{
  "n_layer": 9,
  "head_dim": 32,
  "activation": "gelu",
  "tie_embeddings": true,
  "extras": ["capped logits"],
  "batch_tokens": [16384, 32768, 49152]
}
Each number is 128 + 24 x the weight over its row's rms, rounded and kept within 0 to 255. Layers, rows and columns count from 0. The size above them is the row's rms in percent of the matrix's.

# layer 4 MLP up, 384x96, rms 0.0757, rows 269-337, columns 48-95
size [ 95 117 100 102 102  92  99  89  99 103  88  96 101  99  90  96  82 101 109 106 122  95 103  99  92  92  84 104  96  88  94 102  92 112 109 109  90 105  85 114  90  98  99  98 108 151  94 113  93  89 108  95 113  96  95  97  92  98  98 101 109  98  91 101  90 112  95  98 109]
[[148 148  91 127 162 136 140 130 113 132 133 149 127  97  94 169 118 123  88 150 144 162 157 149 124 134 153 155 152 137 104 151 172 173 124 156 141 127 111 115 165 147 149 124 145 146 132 123]
 [175 197 149 103 118 140 122 111 136 139 128 143 151 112  74 122  60 138 134 158  74 105 158 107 127 166 113 137 101 126 138 105 118  94 138 171 156 140 132 157 141  99  94 153  97 125 122 104]
 [118 146 128 120 130 129  97 112 168 136  85 100 136  98 118 128 146 123 141 178 122 155 155  79 131 156 154 180  87 124 104 159 109 110 127 158 146 133 122 126 164 139 119 169 142 140 136 104]
 [157 111 134 175 126 102 160 126 104 119 143 168 125 127 144 151 119 114  81 121 157 110 140 113 147 122 133 102 137 133 160 114 133 144 138 109 110 150 152  96  93  97 107  95 179 162 115  96]
 [108 152 119 144 120 195 167 138 127 135  92 112 101 127  89 102 121 147 118 118 114 177 118 104 129 170 140 131  88 129 146 143 151 172 151  88 100 130 151 100 143 141 150  81 118 119 107 110]
 [174 137 103 116 180 146 106 127 130 116 148 135 158 131  91 126 149 124 116 138 130 132 158 100  97  93 144 118 148 156 117 192 112  87 103 162 150 157  93 132 115 100  89 113 142 135 138 135]
 [143 135 117 141 177 124  88 109  96 174  67 127  99 162 139 119 138 122 116 108 186 124 139 115 118 155 147  92 111 122 141 146 167 132 147 151  99 113 151 104 127 108 108 119 146 147 102 143]
 [116 148 105 109 142 149 141 124 142 103 153 109 147 108 107 115 138 168 121 131 135 108 114 133  96 153 162 143 142 128 141 116 122 172 113 151 165 115 178 102 101 128 149  78 190 128  88 131]
 [105 140 130 108 133 120 149 110 128 130 118 104 133 124 123 105 124 160  87 167 169 130 128 114 152 145 126 139 158 116 109 139 141 167 142 150 179 143 136 159 159 125 161 125 144 130 112 145]
 [135 129 126 115  73  74  97 116 103 128 156 117 124 129 159 122 129 134 146 137 163 132 146 127 106  82 149 121 139 141 117 135 115 138 112 125 174 123 145 189 156 139 114 132 119 150 153 133]
 [142 117 114 112 156 139 146 118 112 129 134 104 103 149 127 122 165 128 132 128 128 102 132 116 143 184 137  91 159 110 105 124 153 155 110 155 125 143 134  52 148 167 114 147 136 201 103 141]
 [150 137 142 161 121  77 134 118 140 138 103 120 135 128 117 144  90 161 109 103 165 137 125  97 126 147 122 163 112 135 105 111 174 121 174 139 119 146 167 133 120 167  87 109 127  68 141 124]
 [153 111 168 150 142 149 106 186 109 151 127 115 154 139 110 133 126 138 113 139 165 160 141 122 107 128  89 157 126 147 133  79 141 132 128 116 122 133 139 134 117 163 112 130 131  94 110 132]
 [124 113  84 143  95 155 128 115  74 135 161 145 169 121 113 120 127 148 111 133 111 151 123 129 115 106 148 139 123 137 178 155 129 135 125 103  84 114 123 198 100 121 111 107 147 134  89 151]
 [126 121 112 148 142 143  87 129 149 107 178 135 152 136 130  90 122 111 157 121 160 128 136 128  99 105 186 128 139 119 166 161 139 149 121 154 101 143 140 130  87 162  99 109 125 142 111 130]
 [131 140  74 149 126 121 107 162 132 123  90 159  99 159 108 125 112 146 142 135 111 101 108  93 135 118 122 155 120 148 127 148 126 141 114 105 109 152 140 175 132 135 130  93 164 151 124 116]
 [131 137 156 149 131 123 134  93 103 117 121 116 127 129 126 149 151 141 130 143 121 139 135 103 153  92 117 136 100 110 127 155 156 174 144 129 131 130 130 140  90 134 120 218 152 125 114  46]
 [143  97 132 132 128 151  67 135 140 138 133 119 136 104 149 129 130 126 133 153 116 123 118  88 137 156 133 128 131 113 119  83 154 120 213  90 180 152 171 150  85 148 165 141 108 147 121 166]
 [104 139 150 195  72 135 116 135 177 104 156 120 122 128 113  97 171 155 107 116 164 137 130  78 158 105 146 111 123 121 143 136 109 114 135 126 120 125 142 128 105 130 134 107 145 154 121 149]
 [142 156 105  93 149 117 117 150 111 143  89 110 104 162  92 165 108 171 115 125 132 138 122 138  92  88 135 110 114 130  95 122 114 110 125 141 111 119 160 139 124 147 126 191 177  97 108 128]
 [114 129 131 146 126 129 133 106 134  79 127 157 141  91 140  84 151 119  91 156 117 131 153 143 127 141 116 172 138 134 199 148 122 139 136  98 144  99 143 100  89 113 132 106 147 131 145 100]
 [135 167 164 169 116 111 139 120 107 130 128 148  92 139  85 169 120  98  83 176  71 125 106 149  88 122 161 155 135 119 116 133 114 135 131 141 158 110 111 121 107 117 118 124 108 139 131 137]
 [ 95  90 117 136 125 147 135 149 118 170 129 101 116 109  57 118 104 160 137 110 146 122 100 115 139 162 143 159 138  96 133 168 121 112 117 126 131 111 127 152 155 119 142 137 180 123 156 127]
 [127 115 147  87 111 136 114 149 127 105 102 124 153 117 113 112 145 148  86  93 128 153 126 115 173 134 145  90 144 100 147 123 127 104 160 115 149 110 129 150 157 116  97 112 125 117 164 153]
 [118 117 168 150 121 112 194 142 150 129  98 132 109 148 108 135 139 123 123 156  96 106 170 112 157 105 137 110 140  76 105 107 128 164 108 143 125 123 138 114 138 115 141 128  84  78 141  93]
 [157 104 127 155 127 114 143 101 134 120 128 125 176 139 121 123 111 132 143 107 138 120 101 101 101  85 149 155 110 111 110 160 120 161 124 155 137 178 115 135 132 137 125 172 108 129 149 130]
 [120 137 113 139  67 127  96 133 133 143 118 128 165 145 121 110 131 114 103 112 167 106 147 122 110 105 163 120 136 169 117 159  91 121 117 153 152 172 109  95 151  89  97 101 147 123 132 131]
 [129 153 111 156  75 134 143 147 138 140 126  96 133 147 129 135 149 140 125 179 133 165 104 118 118 120 145 120 110 129 112 113 179 152 132 131 144  99 117 115 135 142 138 122 110 121 157 146]
 [ 99 127 102 171 118 109 107 126 140 138 133  69 107 144 138 131  83 120 156 130 158 154 132  89 133  69 120 138 131 139 123 105 161 134 142 102 156 145 120 135 129 104  93  91 112 159 123 116]
 [120 178 171 161  91 130 102 141 143 148 124 154 130 127 122 172 100 186 123 154  98 161  76 125 142 156 153 109 131 100 149 112 101 159 192 127  82 131 124 141 136 162 118 111 183 133 142 100]
 [121 118 124 129 180 130 131 149 155 111 131 112 117 118 146 153  99 158 106 171  99 160 106  79 124 101 141 135 177  90 134  88 112 100 128  83 123 119 132 122 109 137 153 137 135 190 149 119]
 [102 159 146 178 118 161 160 110 122 116 144 126  99 130  87 122 127  95 119 108 125 137  91 147  82  72 114 100 114 119 128 164 125 128 130 133 151 178 162 151 107 142 148 106 150 146 129 147]
 [157  65 118 113 139 106  83 156 106 107  94 155 130 138  94 149 135 124 111  98 177 124 103 122 140 116 143 148 110 120 173 109 141 132 127 116 120 149 161 119 127 121 128 116 139 132 141 191]
 [171 135  87 142  99 122 101 171 111 187 131 127 133 150 121 173 124 131 135 135  90 134 126  70 101 131 139 112 160 100 131 139 140 135  87 104 126 127 135 147 118 143  82 129 103 138 103 153]
 [ 87 106 135 129 140 116 132 121 120 178 104 141 177 120 114  97  96 156 114 124 141 109 157 118 118 143 159 141 138 117 145 125 129 140 164 120 166 138  81  83 148 127  85 120 119 104 116 121]
 [107 105 131 130 105  72 130 123  83 168 118  81 128 143 116 110 132 159 108 137 172 156 132 164  86 158 117 115  82 105 158  96 132 161 123 129 158 131 139  94 119 180 128 104 142 110 160 157]
 [ 73 167 121 150 135  64 134 151 148 143 132 116 143 129 138 102 112 143 151 115 155 149 153 149  71 131 108 114  83  94 112 128 145 161 121 169 138 148  97 149 103 108  89 110  99 111 147 121]
 [124 128  93 133 173 130 107 100 118 159 148 101 151 106 115 144 111 148 100  97 122 152 139 201 135 108 138 144  86 130 133  94 127 119 112 148 139 124 147 105 108 161 150 133 145 106 114 157]
 [156 137 137 121 145 128  69 120 146 165  93 119 114 123 128 132 117 131 143 123 132 155 175 102 139 102 115 141 128  85  99 156 128  68 131 144 152 119 154 143 115  69 137 140 142 105 157  91]
 [115 115 119 121 147 117 100 109 154 144 147  85 158 135 180 127 127 110 143 134 184 129 136 136  93 123 160 146 142 151 150 149 126 116 159 155 167 112 124  89 128 117 120 157 160 126 119  99]
 [134 105 102 138 103  76 104 148 133 139 131 109 167 103 139 118  72 184 135 111 125 151 143 147 126 115 127 116 142 131 144 171 113 159 136 143 134  88 133 141 184 156 160 135 154 140 159 140]
 [ 66 131 116 140 101 169 130 116 156 130 139 123 168 165 157 107 141 120 134 128 148 156 117  85 121 120 125 142 139 128 145  75 178 137 119 127 132 122  81 128 151 125 126  98 109 114 127 131]
 [123 151 128 157 143 172 140 129 152 198  83  99  93 117 111 150 119 150  84 124 156 165 159 145 172 137 142 104 106 146 126 141  62 131 133 136 111 118 138 101  96 126 140  90 104 145 138 108]
 [115 161 140 137  75 138 151  86 129 139 129 129  93 135  73 134 103 166 151 135 109 118 139 164 153 170 115 160 127 125 153 118 152 131 150 155 144 111 182 127 112 112 114 142 153 123 135 136]
 [145 149 104 109 144 100 129 133 131 137 141 118  96 118 125  95 169 110  76  83 143 176 136  90 116  66 121 121 160 120 104 110 122 122 144 162 139  95 119 168 131 123 126 164 138 144 130 126]
 [139 174 133 172 106 143 116 117 131 113  98 166 119 124  89 132 122  61 138 113 117  90 143 142  80 140 113 108 130 146 182 127 132 161 164 110 116 141 101 119  90 139 108 110 176 166 134 130]
 [159 148 123 166 165 113 129 114 117 109 130 110 109 138 111 152  65 166 129 118 129 122  86 135 135 128 117 149 106 153 116 128 107 120 134 135 193 135 122  94 162 123 118  98 186 125 122 111]
 [169 152 124 110 126 122 126 144 122 104 153 126 131 113 136 146 111 147 116 129  83 122  72 129  93 163 104 102 140 140 136 129 148 180 125 104 148 123 159 162 125 138  79 149 100 140 152 139]
 [121 123 144 103 162 143 144 119 137 154 151 146 133 123 124 138 108 159  81 115 119 142  99 117 125 118 112 119 131 147 121 137 140 151 152 148 168 157 125 117  93 128 148  95  96  98 134 108]
 [132 156 135 123 133 120 104 113 134 146 127 144 126 149  85 118 174 121  96 161 127 149 164 112 134 123 129 152 105 155 148 125 154 166 128 149  83  91 108  71 123 154 125 136 101 143 157 177]
 [143 148 102 158 117  98 149 138 170 135 104  78 154 154 141  95 150 158  91 103 110 136 112 180 112 148 152 146 135 110 153 133 160 120 147 133 158 110 112 174 104  93 145 133 114 119 186  90]
 [103  80 166 118 145 111 156  91 116 122 105 133 110 138  97 106 164 132 111 143 163 153 143 122 132 146 165  85 122  99 130 129 177 113 129 131 124 164 115 101 118 158 123 132 153 132 131 103]
 [118 190 139 133 159 144  95 132 106 142  98 109 109 113 112  75 152 111 108 130  70 140 153  77 154 106 120 143 117 148 155 129 134 114  86 149 140 154  75 159 114 120 100 119 152 131  99 151]
 [177 133  98 126 167 129 135 130 119  74 114 105 118 124 114 167 105 112 155 113 143 121 129 123 153 136 134 163 134 111 156 148  80 169  98 137 145 130 158 129  79 106  75 137 141 115 172 134]
 [124 155 115 148 137 116  68 164 177 136 137 117 162 185 130 153 138 112 121 139 117 102 113 153 122 125 132 156 166 116 141 102 183 130 140 133 143 100 119 179 137 188  93 148 132  94 119 108]
 [184 142 116 140 162 123 141 149 125 148 123 148 135 146 132 132 125 169 144 120 119 118  92  86 109 154 132 133 136  91 123 118 156 124 148 123 117 150  78 148 176 138 158 108 101 126  98 123]
 [128 172  98 138 128 117 104 125 159 149 120 125 113  93  92 108 125 153 177 110 133 136 126 137 106 131 112  78 115 109 129 157 148 125 103 124 130 164  85 185 155 137 166 130 174  99 151 103]
 [129 138 114 135 139 140 110 140 171 154 100 118 152  80 121 173 131 130 119 131 126 112 123 111 148 123 144 120 124  99 144 142 169 110 125 157 119 133 160 156 102 101 115 156 134 160 101 127]
 [126  99 120 142 111 142 103 123  80 112 111 114 166  79 137 139 145  97 100 162 141 129 163 130 102 109 164 127 113 165 143 140 115 157 118 130 140 127 106 142 116  87 117 128 131 105 110 142]
 [130 141  71 139 130  72 111 138 118 146 111 111 132 190  99 131 137 126 156 124 167 130  90  98 119 145 116 157 146 119 122 115 139 147 118 116 137 169 160 174 116 112 142 116 127 157 114 158]
 [121 166 107 148 147 126 115 149 117 144 131 120 143 127 168  92  80 132 122 141 113 136  93  97 130 132  82 137 110 128 127  95 145 151 171  80 146 128 114  97 151 115 124  75 154 155 180  96]
 [117 122 136 149 162 136 163 133 104 121 130 159 137 133 118 123 138 119  78 109 171 161 139 128 142  89 139 135 104 110 203 131 145 138 146 136 125 117 123 129  87 125 158 131 111 122 110 112]
 [115 144 125 129  99  91 126 100 138 144 153 107 165 135 125  98 130 163 110 161 146 140 112 129 153  99 136 133 152 169 151 173 101 169 146 105 103 115 126 101 151 183  82 118  94 137 157 146]
 [100 117  99 104 116 108 120 115 166 130  87 143  99 103 140 155 201 126 157 125 173 118 138 117  77  94 139 131 121 127  80 125 147 170 168 137 124 119 145  97 113 113 107 129 102 149 138 136]
 [146 104  88 115 159 128 149 130 152 146 122 159 115 103 103 117  54 128 163 105 100 104  97 100 160 108 120 129 156  81 183 120 157 144 107 145 107 178 147 146 125 140 149 101 119 125 133  90]
 [104 121 146 148 169 135 133 120 160 121 135 122 146  90 108  87 103 153 155 104  95 132 122 143 147 129 171 118 130 132 182 142 136 134 142 142  83 176  68 158  94 156 126  94 144 141 106  93]
 [203 139 119 138 119 185 145 111 137 120  96 136 129 133 117 151 102 158 116 127 123 126 111 129 112 127 138 122  95 105 136  89 106 141 164  98 151 114 156 103  86  88 137 139 126 116 111 150]
 [108 196 145 161 141 131 165 136 107 113 115 138  66 136 122 124 121 124  73 114 160 154  96 113 112 116 102 194 134 117 131 134  97 111 140 100 143 128 161 111 127 149 125 126 148 124 117 147]
 [ 60 112 140 135 129 108 168 111 133 147 140  85 133 163  94 126 151 115 115 121 158 138 119 143 112 124 147 144 131 111  99 124 126 128 153 157 129 153 136  89 109 123 150 135 107 177 155 123]]
# layer 4 MLP down (transposed), 384x96, rms 0.0758, rows 269-337, columns 48-95
size [113 105 110  87  73  98 110 103  96 102  73  86  77  96  84 107  87 126 102 110 100 103 106 103  70 103  80 121 106  77  70  96  93  94 119 102  74 109  84 106  85  80  76  99  95 143  90  95  90  88 101 107 108 108  84  88 127  94  92 108 118 124  84  83  82 111 113  89 120]
[[123 140 163 148 107 138 112 132 117  70 137  89 137 163 141 105 131 152 141 127 139  87  92 113 113 141 127 145 178 111 121 127 195 143 172 149 125  76  97 174 170 112 128 163 158 149 163  78]
 [111  92 110 138 120 137 114 151 111 126 174 124 104 103 125 167 131 125 170 103 139 147 126 141 156  60 149 132 144  84 122 104 103 167 106  80 148 110 123 150 118  96 134 156 149 119 104 103]
 [149 136 136  89 145 118 129 151 148 144 111 133 108 159 179 165 126  89 118  90 106 150 141 142  94 120  62 100 126 174  98 114 121 131 144 126 123  90 118 108 140 135 124 113 131 119  92 111]
 [130 100 112 128 146 166  91 144 118 151 152 135 192 102 102 106 155 175 180 145 155 134 145 151 162 107 109 128 106 117 117 159 135 140  96 112 145 113  97 133 135 104  85 148 109 112 116 150]
 [136 158 114 158 123 161 145 114  99 112 106 146  97  51 127 155 137 116 131 130  93 138 175 130 161 175 122 143  98 141 154 119 114 137 140 157 108 173 213 138 116 146 140 143 167 136 122 124]
 [109 123  78 138  80 109 146 103 125 136 129 126 108 127 156 144 173  94 109 105 104 132 132  89  87 153 113 120 136 152 128 114 155 119 112 111 161  94 139 146  97 167 183 137 140 121  83  92]
 [108 109 133 171 129 116 144  99 107 113  95 109 126 142 113 110 113  43 125 118  92 132 121 122 126  74 148 110 108 149 162 128 126 131 107 137 140 152 145 192 101 122 130 125 110  94 107 104]
 [ 93  80 144  95 155 140 147 119  79 138  96 100 140 148 164 137 117 140 144 127 135 104 141 160 120  90 147 123 115 114 150 141 115 140 167 159 114  97 101 109 144 163 100 115  75 105  94 178]
 [120 125 135 125  91 109 136 131 133  81 126 122 114 124 145 123  76 115 106 128 135 114 112 135 150 154  98 156 150 119 126 106  62 156 164 132 130 121  77 152 138 105 118 127 141 131 111 108]
 [128 113 140 181 130 122 112 126 116 148 130 159 146 139 141 139  95 122 138  93 136  99 123 106  79 113  95 115 109 138 137 118 131 111 157  92 195 128 137 131 109 146 158 104 157 118 140 106]
 [177 153 118 114 148 126  90 143  67 133 118 149  56 119  93 111 118 105 123 106 115 131 132 109 119 133 126 153 149 125 157 145 142 101 135 122 174 160 196 146 105 136 129 174 165 164 121 118]
 [105 146  96 142 141 135 123 104 127 121 160 120 124 147 174 125 136 133 119 115 133 144 149 110 125 111 138 116 150 111 204 103 137 117 160 134 116 119 154 143 158 115 128  69 135 144 177 136]
 [160 154 122 190 177 105 144 132 130 116 136 146  78 151 118 147 128 112 120 118 109 154 127 129 135 149 152 152 114 141 173  79 116  95 137 151 113 132 194 151 135 157 131 148 165 124 139 126]
 [117 170 116 119 139 127 132  81 149 145 109 125 171 176 158 130 149 122 127 121 133 131 145 121 137  81 118  88 119  86 112 115 124 122 116 139 125  79 170 166 142 176 144 115 171 122 169 111]
 [129 142 138 144 191 105 148  99  96 137 117 111 115 120 126 118 161  94  77 109 113 146 137  96  87 131 127 125 106 126 154 147 100 125 145 151 117 127 147 140 120  97 121 131 145 152 143 140]
 [ 96  97 167 149 143 122 163 134 104 135 134 117 135 115 145 146 131 144 117 104 114 109 135 120 122 126 130  93 120 155 152 154 111 141 129 106 154  87 151 143 154 100 142 136 165 138 131 130]
 [140 143 119 131 137 148 113 135 117 123 133 110 121  84 139 139 139 116 145  93  94 135 150 129 143 151 126 106 127 188 138 122  98 130  91 155  70 122 111 142 130 130 108 145 116 113 145 165]
 [101  98 119 105 105 106 125 124  94 131 126 153 130 159 122  90 128 139 114 149  99 134 136 138  88 116 109 114 158 149 135 157 127 136  65 147 126 118 138 148 133 143  99 123 134 113  91 113]
 [139 117 151 144  74 134 110 117 112 169 154 128 163 105 102 115 153 114  92 117 129 120 109 111  92 136 165 136 105 103 129 122 150 141 113 122 121 126 152 118  96 120 143 129 116 148 162 130]
 [ 89 143 149 116 110 158 167 124 146  99 153 143  56 108 111  90 118 108 131 128 121  83 124 143  85 116 101 108 111 140 119 158 167 154 132 103 122 129  94 127 106 134 136 121 129 104  88 148]
 [106 129 103 151 111 107 133 152 160 155 152 104 124 147 112 151  85  91 132 119 136 124  59 108 145 128  96 138 131  90 127 140 131 149 146 158 116 153  89 150 156 167 142 111 110 151 119 152]
 [103 116 145  76 114 151 126 149 126 121 153 145 142 137 154 145 114 115 109 137 160 121 150 113 118 133 111 102 148 146 133 149 153 105 145 124 145 109 137 143 118  88 122 115  44 154 158 100]
 [132 125 133 176 133 119 129 135 125 160 130  99 130 150 127 115 129 109 109 129 155 153 123 137  76 130 148 111 100 143 100 163  86 105 164 139 144 107 125 124 156 115 156 167 107 103 112 101]
 [142 145 111 105 119 132 114 117 149 136 125 173 162 105  98 131 117 100 153 101 145  98 167 104 149 118 171 131 101 123 122 179 105 142  97 160  87 129 117 154 137 108 109 123 107 163 111 122]
 [101 127  72 198 116  91  96  66 124  92 166 117 117 108  91 128 136 147  73  84 148 162 122  99 115 125 130 118 126 135 150 131 126 121 156 165 152 129 160 139 137 133 113 145 146 136 133  97]
 [134 114 119 155 103 106 139  84 147  93 125  85  47 142 147 107 112 105 111 137 101 119 109  88 110 142  69 160 150 173 115 128 124 113 122 125  82  94 116 149 103  94 119 142 132 141 152 148]
 [134 162 148 109 144 141 107 130 111 126 129 129 136 114 138 119 156 141 135 137 136 126 131 147  74  93 108 128 184 110 187 167 151 127 159 137 122 156 176 193 111 120 112 145 119 122 119 157]
 [129  89 136  95 143 106 147 102 136 156 143 107  78 119 119 126 114 123 101 100 152 142 136 108 122 135  96  95 113 110 149 125 116 123 128 119 138 104 101  89 127 101 167 125  91 121  50 168]
 [125 117 126  86 111 145 136 135 121 160  96 107  99 130 118  98 146 117 176 138 114 112 120  94 138 162 114 101 101 124 153  80 125 132 107 133 106 145 105 123 137 147 141 128 116  97 101 141]
 [171 138  93 157 164 115  95 132 128 144 115 176 105 125 105 173 134 130  92 111 133 169 138  85 167 182 135 150 120 162 177 158 100 126 163 137 144 110 168 141 129 112 170 134 147 134 139 137]
 [ 99 139 107 181 130 123 148 113 148 145 147 116 160 129 116 117 148 101 110 125 127 157 167 136 126 129 161 133 129 176 211 104 121 115 163 122 142 161 171 147 127 116 126 175 135 143 140 114]
 [122 129 126 111 118 110 125 118 138 146 115 177 117 117 135 142 108 168 107 166 138 118 127 146 142 122 108 173  93 126 159 110 151 137 126 117 110 162 133 148 171 138 118 135 174 140 130 128]
 [130 156  85 119 113 150 148 127 112 151 127 164 114 142 192 151 135 122 119  95 111 129 122 153  92 165  99 161  87 148 121 102  99 146 137 109 138 116 100 153 120 105 125 137 106 124 136  98]
 [125  87 143 135 169 104 156 123 180 106 136 120 109 110 148 109 119 149 131 127 171 170 129 136 138 105 115 141 161 167 148 139 165 143 164 199 143 126 130 145 124 112 148 122 109 113 141 144]
 [142 142 122  49 152 104 136 171 132 141 124 159 131 117 155 141 118 134 140 117 107 104 185 130 174 150 125  80  98 128 134 117  82 126 119 127 130  94 108 106 165  99 116 135 120 133  98 163]
 [115 143 127  83 149 115 158 147 145 138 138 155 136 119  90 104 113 149 147 135  95 113 160 114 160 149 104 133 130 122 157  93 129 106 133 134 149 155 130 153 128  86 129  94  92  86 100 138]
 [112 127 123 147 158 160 123 107 115 109 167 119 107 122 125 129 120 112 114 121  98 165 115 145 129 125 135 154 144 158 160 137 131 144 151 117  69 113 184 148 133 147 134 129 166 125 177 128]
 [153 143 163 114 136 144 121 137 159 143 104 115 174 135 139 110 147  99 147  73 133 129 143 165 144 157 166 124 152 184 146 135 104 141  92 165 162 149 120 124 138 130 115 106 130 152 104 115]
 [121 128 116 154 111 136 170 149 113 107 160 135 125 131 113 158 109 133 131  93 129 118 126 158 134 178 113 175  69 164 142 111  94  97 118 148 132 122 129  63 185 121 114 125 103 138 145 133]
 [140 161 155 132 108 121 122 108 119 134 177 167 100 101 166 123 101 133 133  92  98 130 146 113 149 159 158 103 158 128 121 163 129 146  99 119 124 140 106 124 109 143 122 185 136 126 145 122]
 [ 74 163 126 155 151 141 125 172 108  98 112 131 139 155 109 188 141 129 136 102 108 134 134 108 121 143 137 126 133  88 155  85  98 124 134 142 112 160 163  74 121 132 137  62 173 190 148  94]
 [ 89 133 148 133 162 130 128 108 151 142 176 141  66 129  93 139 110 113 120 129 145 142 138 110 129  92 156 161 143 105 143 119 142 127 179 122 156 165 182 142  99  96 140 156 184 147  94 160]
 [134 129 111 134 151 143  81 119 113  98 110 135  81  87 115 117 142 143  55 113  96 124 157 137  96 116 137 155 107  83 152 128 128  89 134 118 137 103 189 145  71 106 155 137 167 128 135 106]
 [155 140  87 152 199 128 127  95 122 114 122 127 164 100 134 132  89 123 138 103 127 141 116 110 121 122 136 136 113 133 120 146 110 122 105 112 142 114  92 123 119 114 163  96  92  94 105 154]
 [128 107 136 113 111 132 133  88 131 134  89 102 118 151 113 128 121 152 149 141 170 151 138 193 120 116 135 106 139 113 125 134 151 174 155 146 107 166 121  96 121 139 136 127 158 108 140  95]
 [147 161 138 112  74 138 118 110 149 139  96 113 136  79 125 106 131 108 103 130 123  83 168 123 131 143 124  92 134 158 135 123 137 136 172 114 126 131 121  90  67 128 124 135 149 130 105 137]
 [121  93 135 167 102 160 120 143 115  65 153 145 154 139 121 107 154 111 164  84 156 143 166 152  88 110 165 117  90 129 157 143 130 144 120 119  87 151 151  99 130 118 127 174 140 116 113 167]
 [156 136 161 149 189 172 119 129 126 163 100 157 111  93 139 158 122 137 125 132 144 118 199 179 139 109 109 150 116  97 129 110  84 159 124 175 104 141 138 119 102 106 111 155 121 124 146 122]
 [118 107 133 110 118 116 147 133 114 105 132 115 137 128 150 131 120 111 164 107 124  83 101 144 129 127 163  73 128 127 158  95 129 143 160 106 105 135 137  95 147 130  86 125 158  90  96 142]
 [136 133 144 119 148 105 122 117 111 110 151 134 132 130 185  70 125 148 153 114 106 139 149 169 144  85 138 128 134 134 116 143  80 117 137 124 163 161 131 133 160 108 113 166 148 161  99 122]
 [ 91 134 143 169 116 168 118 142 122  60 164 147 136 137 139 125 116  97 160 140 136 127  92 125 155  90 150 125 126 163 103 151 127 100  81 160 136 140 106 113 125 143 104 102 125 143 112 179]
 [134 149  93  83 157 116 132 130 122 126  63 133 151 165 155 112 122  51 178 142 118 147 124 167 120 152 146  81 115 160 152 129  97 148 122 109 110 146 106 112 150 147 139 136 106 109 127 145]
 [132  87 131 141 138 137 164 128 130 102 134  92 143 124 135 120 145 161 150  97 185  76 132 100 126 109 122 118 117 126 132 113 170 143 147 119 138 120 168 135  99 137 128 144 117 153 127 139]
 [ 81  78 134 101 148 128 160 127 123 175 156 152 135 108 140 140 132 110 117 106 126 125 125  99  87 116 140 112 104 165 115 141 129 128 140  96 104 118 119 120 113 132 145  95 114 124  76 110]
 [100 167 142 174 121 120 123 102 131 139 130 133  86 149 140 113 129 104 124  91 133 176 130 140  87 103  83 147 119 144 158 104 153 158 136 132 108 125 195 117  99 123 117 140 156 134 155 137]
 [108 104  99 110 129 109 102 129  71 105  98 133 138 140 155 116 120 172 135 141 148 122 115 187 102 107 164 104 145 167 170 108 116 129 132  94 151 119 143  84 156 168 137 145 121 109 124 177]
 [143 103 158 106 148 177 184 136 164 102 148 108 130 153 132 102 156 110 103 206 155 118 173 164 148 140 139 145 116 144 112 110 166 158 103 113 119 121 106 128 119 129 161 153 125 108 128  97]
 [129 149 174 105 101 122 171  98  91 143 134 144 139 135 136 113 136 119 121 142 123 143 110 110 136  90 158 144 107 117  86 105 115 142 170 122 109 108 100 106 160 125 151 112 129 106 171 132]
 [130 133 160 180 124 146 132 141 187 158 115  97 111 114 121 157 135 141 121 114 145 152 133 161  93 110  90 147 169 114 156 116 124 110 125 119  94 130 109 133 141 142 103 130 124  88 113  90]
 [138 129 127 131 118 115 141 123 145 135 115 157  80 105 156 136 115 146  99 132 120 142 131 127 135 142 128 124 133 148 153 140  86 145  95 141 127 124 142 108 185 139 111 118 133 124 108 104]
 [ 92 114 140 112 148 137 169 163 151 169 135 123 147 120 109 112 171 119 139 138 136  94 157  99 145 111 146 119  87 141  96 109 136 124 143 126 152 107 149 145  92  90 124 111 100 137 127 131]
 [132 116 130 107 103 157 169 145 136 211 116 130 169 132 146 109 143 107 125 104 106 110 160 111 101 125 130 118 124 145 111 145 180 144 141  94 136 127 130 130 142 132 138 104  84 105 104 125]
 [105 137  89 132 129 150 170 159 107 183 121 134 149 135 130 139 113 159 131 112 129 107 111 141 146 138 110 119 145 149  88 118 111 132 133 124 109 119 102  60 111 131 129 122 165 114 117 142]
 [149 158 122 134 164 128 122 133 106 135  96 126 145 131 132 137 130 144 149 107  95 116 133 123 172 145 137 118 100 143 174 131 108 103 166 142 156 176 159 109 101  90 132 128 149 134 161 153]
 [128 164 106 115 158  91  52 141 125 122 141  98 141 103 148 101  75 134 107 103 174 170 140 167  93 138 148 160  98 109 142 115 104 159 102 124  81 139 135 123  96 137 140 107 152 143 135 153]
 [132 127 124 112 117  79 105 137 108 141 131 110 164 115 122 158 128 140 118 110 173  99  80 126 127 124 165 137 158 124  66 132 174 149 160 144 173  83 147 145 160 125 164 140 141 115 141 137]
 [115 133 112 128 109 110  91 159 157 103 143 156 149  94 131 153 153 131 166 177 128 129  82 123 116 125  91 164 116 131 129 125 162 124  99 137  76 130 116 122 137 124 117 137 127 162 133 101]
 [154  84 138 110 102 155 148  86 137 172 147 102 117 116 113  84 105 148 134 107 124 143 124 146 136 126 116  92 123 169  79 135 123 140 178 155  98 115 134 147 120 139 120 120 132 138  85  95]
 [102  43 141  99 145 100 145 107 146 137 113 104 114 124 150 142 158  99 151 102 144 151  91 108 102 154 108 196 141 119 129 106 155 157 154 117 142 119 138 110  89 126 159 159  91  95 122 122]]